Weights of a small GPT-style language model, trained from scratch on English Wikipedia: width 384, 6 heads of 64 (1 for keys and values).
Each number is 500 + 25 x the weight over its row's rms, rounded and kept within 0 to 999. Layers, rows and columns count from 0. Numbers have three digits each. The size before them is the row's rms in percent of the matrix's.

# q: layer 6 attention query, 384x384, rms 0.156, rows 28-51,92-115,156-179,219-242,283-306,347-370, columns 128-159
# k: layer 6 attention key, 64x384, rms 0.169, rows 27-50, columns 128-159
q219 101:489505513488475519450502503528477507495507474485479510481461485488458522508464508523539495482504
q283 106:501541490492470496472542528508530492511520476476471495489482531513537524477499514519521509458495
q347 103:480495478457523536500530524533510522527478511484506537521481511474508511490470506511500450481542
k27 109:476528516495520536518496479529529518496525511501505466470496505521517540500448510484488472493491
q28 082:468534476526496505508488479517450501521500514488527505498486510511481493475496485482497482513447
q92 085:505501459464510492523470485521534493527465484458506486470466492511513519476487495477515504517456
q156 101:520504512486499499539473475530491497500478512472452501442488496494497513480529494455465503499480
q220 109:501491499493511504505518496522486530495529469461505501451509511457516480531463483512531496486494
q284 100:476485521520526477503462486507485491512555472460499508514515535515498526480501483516498483476511
q348 113:516553498527511531441448494515474475492558491479491511462491472479483518516508499453506505497511
k28 104:493509513509481519471456553521498467536491502521452484502509511508501525511488528506512488470493
q29 093:509532527513466472512484545461540511484490510474484444510497465477510483523520478547479485520532
q93 095:543549513507529467491480483479455509523477534491517486515432476479508499488476498490495479499527
q157 103:505503494498484523499486561491496490497463501475499477499494460540510462502496522524512531495491
q221 102:499547497533462472473518482483485510515484518490482515512493455535501515484511500555514519520490
q285 101:541513471523495488524472510499559492497459479454488501498469444513521459488479492554503529493490
q349 101:512531481462463537493488498511523489492443537487467526483537468500489441479526533505466539519508
k29 099:538547486524487505478489493517507539484556516486517505495472518487477519516483509519513535491538
q30 078:457558522505489496510422503494517476492513511491542492506482517514513479490524466489542475478500
q94 089:476481530451509553509463496500499513471500528499533473559472553523498532538536459480495520508474
q158 096:479515515522489509512445541469519515442552477507494505516505507510538516472462516536484495528514
q222 095:495527537501508456494424526539518536503506515524490518530499508482500492522488500488501488512528
q286 103:515534549514482532479456499546469526500484504485543513457464492546532484523506519525460451546509
q350 139:441523529541450504478511503512474481472494473492517539505515517541547483482500525540502455556505
k30 118:464512526563486535434508461524452481474484523491498505491539501521519479519507528493485477526531
q31 085:472545482496515486544519472534522480504432485496499538483465504463525500507498477485491513499514
q95 092:517529529506475552460537488474491470513541489541495500512495512492521523495505526505492501542490
q159 104:536453500451501502465514524504516477487490516530480500490507519503514511499507478524505526497486
q223 109:510512513474469504492527540508456506485501483553533497502517494496506530518446447499507531504501
q287 113:501474502495499529509505493469477517523574513498540483468480481507528521479481493498501472482535
q351 138:506484487467473540501525493492467478494473493521505507508471511519500516454482485472485528506493
k31 104:446523505457479517515526514498470443500485489547516513531469501555539477473507459506482483530477
q32 085:482486458507508488495474486484461521533469491478540507544433497501496514532522490478501487460514
q96 087:507494513511485524478494557469542436500534463505551456501542487510513487527551514481490480509475
q160 113:440479496495480488499514516484502438523479497500523536504477477497535449475487510464493496477513
q224 108:487467496488501502560509503507493466493513497508511505478448483540498456551492495542484500483466
q288 102:487488460497492448525487532490502428478492492482522509509442491491463449507535486534517479509491
q352 140:472494473520509531475472533468509476515487495543496516500476500500464475511514495507481510462437
k32 116:480471482509497515503514482496493470461478534509487474523490508493513487546517485520484510509455
q33 082:506472529492466529539501491484493499511487495503519488520452496512474486523491483517531500449465
q97 093:541442492509482492504522512475486517430512534470500465521485485498516526513490510501470535501490
q161 099:495511504483480522482511503525499492437496498467527476461472499529514479476569501497493533464503
q225 108:491511497528477478552494469488548451515528462503467477469482498491536495521502525514517550478513
q289 108:467485513509482507519515510485497481514534510519513473509490501511516521477541484545495529459512
q353 138:455509519493484496515490498519522504519539506515499524501494484514475465477505505539515508461513
k33 099:494473458493471502474511530479518478526510506484527511517448480499515522500508528493549504429487
q34 081:518499488482516508494500533526479463491501508528518523532485449517491470486529508473514534512449
q98 089:493475489510500502544469469527507492492481503493502519494513456461528512542535496522474492467511
q162 095:529490484513484538516500534523508502492558490488533465490473465453519487488486488505489502453498
q226 108:506464477473485495532495455488582448467516544484521515496472490478494499544547509464512496482519
q290 110:509481499457471478538467550505496460463530524503551522496498480471513501514490475500500509475482
q354 150:509486478489474520512478486538514493481500540522499489471472505500537471542484497499520544473519
k34 112:523525494461495517534494486561511525522508519529502490514484478506495513520545485503528543446497
q35 088:476501481481459460480500479542498469470463483478509556513491490478546484489489441522529495514498
q99 099:490498499507489494550471519467502431542502525453490514495517505475493470508505513486481493470510
q163 103:429468519505510501504464486483541511510499475503464480533504511522494471495480515497485495532497
q227 120:463510480489493472513475505475544472494508483489489474503528554469499481481470489490470492515506
q291 110:488512492479482501475461502472481490506483487508499517516507505494515490524468522512492501502474
q355 141:455513518495515492509478512515521474542482497473508515514507520544507478500467452478471488549529
k35 117:448497500502486529517476532486499482526516519485512509511510511529535508485512519513531484552490
q36 080:505469512462526506493477490477519468535521523513526495512525510521492503469487507485474511456482
q100 090:472490489493501484515488506452537476484470508503513492523557543566518522470518537520530459536473
q164 097:534494514504518480477527505488485521492471504475486484540539548474485489476511550472491523493513
q228 110:492524484508452496481495494479524522532501523538528476519570501522491524534480504509486530516458
q292 104:467477497538501459470512509481532483473499524505527448534484480533478513526482484475491473515509
q356 133:493503515530508462466510531438480479475499509463527455518492519520528502502485529502473477485503
k36 110:483486517531523509503503515520505494482493520479490469480518531500545477489482470519446446504500
q37 082:522524515492497472472544484446505497510504494459445488472479553477481531472475507507532495445524
q101 096:528444468469508477525521499454449522521477475495486463484486500536528497525530485475459495486509
q165 099:473492500521480511526503479507501515469458470471495478491479506493511541513516506474510507524549
q229 109:510482499519508483501488501496498517496531484448495506504503519535490499491463489533512489504526
q293 108:479474509496499491511558483529506479510481486482456465431458525490526493484517477538524466514522
q357 143:454468496482474455493510468463497523463497471444492473460458508554480483512519492510507523486562
k37 109:499446505484511479454492475470505502495494490463523488479436528521502482555493470516426509503519
q38 082:476510550517494522481508505493520537496524479519502509499468492473471525483530496489491478493532
q102 089:492509528504526482459492509479491537526498514529511498496483519478490487509529504478466490541514
q166 103:510474516549541490496511512525501541508495477512504513523521529515476560495510538504462513583472
q230 101:528489440517517477512505531518484536528478537496484475531495524529509506535499490485474536548499
q294 103:504532533521506505500522517474533504513506512568446481540464522483509520469487491485499486575486
q358 143:509496509499505491477509489482516513527534548583479494514462521521496514486494517497522485554495
k38 109:512489531481517515485534479475525478550496527497517497511488497490517490438549487467482497529502
q39 081:536488474471552503484509560458514513452526501458529438473565500507481500475516537505526524485509
q103 082:542463490497493491549509525496525490529468452472512532504474487477507500497451485497502510501498
q167 089:515502519502506514517479508489475528482503486522526520494570485516472482558529490515521495529499
q231 101:524481535462520474518474511501475446533507494550527472458527512516473447539460487512529521479476
q295 100:530528506444509480514470490513527471499495493504477462519526472495471477543498494504536500497493
q359 150:515502495469487520502465490482486568502514502526477476503544520481474470551520498501537491486485
k39 110:497523512501509528533499518474477558497477516543467492516530495512499465507519511484526466481490
q40 086:504516515502526519530468497535508495510515500510501549519531514523505507520473489528517522489473
q104 085:514510503478521529498511505514484480486511465459524488522533514516482509486504543529456509458476
q168 095:521498525491493533499507542485463455480488518500481477528519511506505482517497566493542475496529
q232 108:480500534541507542509493525462484470471505492521514530506501483515481509464496495461538551509515
q296 113:493531529515507483538477548468482503456486468525528516541512484471462495500489485474499480527524
q360 154:493544518508561478541502555495486451458554493526528513541552522505525483481481501468486514502527
k40 120:514533572478483498521498469502500497488475484539528558543494510502484479518450499474495484507490
q41 080:479458472451490499510496507528494515429469461506523499522548514461474481497517444545487465524483
q105 095:488458494522564502489509485531501482547502559448457487466516478488514485505501501518487492484486
q169 093:451479496521509467506505459485512473513478512438496488498500495498493486503483503555488452489540
q233 111:459468528508535506495547463529520483502489481448528500477535532533500505502576502492474499545518
q297 110:480450547501489513456489499518531515509458480426496506523509492486474515509517492454498516485523
q361 145:488499488527476534480512466553511460499463502481502500499533513530457523470478492520509503498534
k41 112:474467514473483507478503496457506483455468533432499481565496495515499557499502484487464488511532
q42 087:508466500505493486490514505477484535502492502516432486473495469461523490497497510477495488493498
q106 107:495465461471480516520464479517528531484482500480509476506464472502498500520484498509521541521515
q170 102:521511494519468503522500507504502524500502488500526501509538479491479522481462509478515561502525
q234 101:505509440563486485503509552474532521496560480486523515552518487523500508478501496511510509521489
q298 102:509540467515514448486495518485478526468500507516505493513509514546506506517496454519509566527453
q362 149:535520471543510509496485501527497499458480473488535496526534512539507526495470484493519535514435
k42 110:525504479525498520526487499495460491457485500531572511441531550513520463509534522479508520524477
q43 081:518497521499488519496462464522520450550516590531514490520467538532478496541462502488469529495444
q107 082:492516510501503496480482468526530532476463501495502506525553447497496486522488508469461482481476
q171 098:496493557479541520507518511515482491488498503454477509516529507503498525539505513530461516475474
q235 116:497495547489508502487520535498480529518513487468513500491529496513479481523502532495485481467464
q299 103:514471517501534453455541521460467499525526532487481472539497496537516527503519502502484532478446
q363 150:530484528500537477465503523488502489499538546506511512513516493497554555529503526527459519455438
k43 110:527493507493459476461509483540530536510523523486497511510496491507527566510492528527460530470453
q44 077:513485496501505472435439494483532477481548458501475506571533464530474459558513539494514541509529
q108 100:498500520508467504531478523502533458503531504489532478502527554565519543502506487499503506483500
q172 098:496509515489504502480500549447495436483527472503478477515515544515554502527528511465475516490494
q236 103:520476495441502467489508526489519504496518514526471460493501542516524509535506474482546513479457
q300 114:516466528444520504495500538515488450516518478501492520542541525514538477510524497478538504481548
q364 146:507467546492509479508473518480539475514515451490481517542532466499519509553557471497513548513516
k44 111:530506533475519494524504509525470474495539494516495507500521485477513441489511498526492505466521
q45 080:473500469508517478474469524473536471525527490515497534469533486489531457553461465518531502524514
q109 103:502513469523511468525508488504550478529488469487478464466529520490498468525515520522524494520459
q173 099:502491502446503486510517490478472480507520532471518476481462492491452497509518508481533512451523
q237 098:521519465514524483561496487491475492479497492464513472473443462477504495559485496499494516503494
q301 107:513482482510514493496477520472524492466503485444493493491503510545473545545476549521479508530432
q365 145:489498480550542472470484516494498549517494486502510495480485465498483487522541459522471496533472
k45 108:469495416477503509476493464536507522492454496504477495474468479527501488526527484483538515507467
q46 085:506505472508500485514537483492523489521508439474522475499479511462517547487492491501518501462502
q110 088:524476520520493517528490469473433495478491502491527464485452516498519445556487467508521508473484
q174 097:495573538487484482511527495470457504468436491532542486491536479491507478492495483495518494521492
q238 109:533523507489532482510536542462462507432492507506532468486492468554462494489475501536491478534482
q302 106:481535488478489484527487521489496488493479496478537502486512482505502532510512513504505465512507
q366 141:511485489510507474511543507467472560504450502501468497496492515528484503505504477480499480522497
k46 108:523514484487483499523537503511477504484472495539499542468522492547515571518458539501485455519501
q47 080:473505526499471511543538533529536521452483489534491460495453534487454525506518476476512511489494
q111 099:496509524488459481518512489547520517502485493497446447479486484485478503489448447525475471480487
q175 096:506481494491487493536536512532531547493481469537499514513465504504555516494540494473513507514498
q239 103:506522529496495492498502505486554532455478548512499502490504514449458474512496488488509502537531
q303 104:471438549444496545512491485522477533502463509515486542440539538492502488531497480487498511493489
q367 145:510486540486421472470475505527519512523485475506502504488523534478503503504504473493506517520472
k47 110:553516565478500505493507471526526516522500505494477507506525552468461510481481476506546510518484
q48 092:523486475508517486505495517471455519439491536455523492497480501519488459515500507525519522439489
q112 095:499510487483518473479465555519472520491504486524529479515538497545474501521510509496475475531521
q176 105:553452529485470534499498516496490508513513499486520511556491488525439492517543485506501530490495
q240 102:500440485486513502483527510503481535516523510486497491490514462494481520520513474507504506458517
q304 108:531472510504505482489496489442491504488522498464543464525547445524505518513503494496486537513526
q368 139:522471506508513515482529525499506487489487482464538482501496480527498510474515445516518518463497
k48 113:521473522492544472493536504515488493503502518477488502492518509494515508482497469486495513451483
q49 082:516503506498548513462522535500539513506469496498504496549468529508535516522526456487468496552480
q113 084:492506486485465482496501513480543505494481531479506481484533528468527511503488539500488521469476
q177 095:546502484434507508496511471512481498542478479494475493506478536490512495505548465499515549490478
q241 100:544474528456473501524477517500506540505475518505515494470517463426467498556471482474465536474477
q305 108:537470494489469506500517522489529525515474505520495485452481484493524503512544478492511522515484
q369 150:529473497478520522479507471509502543536509504498520469499498503494527464503517450467489543466482
k49 112:538499487493531502510493490522538526483492501460540507495456503531499451504507498509452480480500
q50 076:468480515520430445509489500524548499491510507501521491503471477504477518527482475494441539477488
q114 098:501473535488493544478502511504492502459511438486523474497509493522483535514487475469507519532469
q178 100:482490532485512487479517506526482612542490496484543499533538511501467463508501504500474480500489
q242 098:478492546527533484503495493523475477503470505452570523516531485508497495487516554495491532515462
q306 098:479500549531510509537526562476522505493490458483506479518516488512471526482500498468480524477489
q370 156:448526548502490519536502506538492529513527487484520475527562503485489486496478482504481502469480
k50 114:490504528488501493482512518538511494466545437479518496467483495544504481477499497481493544474463
q51 079:486503504465496518479545539516468513492497518477499532501478528491507482487477484528527484488478
q115 089:487467482533538484507489531475484525511532473488452463470486510551523470523487491506486487493512
q179 101:544541512475509502486544491478486520478472532501513519495552504500501498529468483505518543481489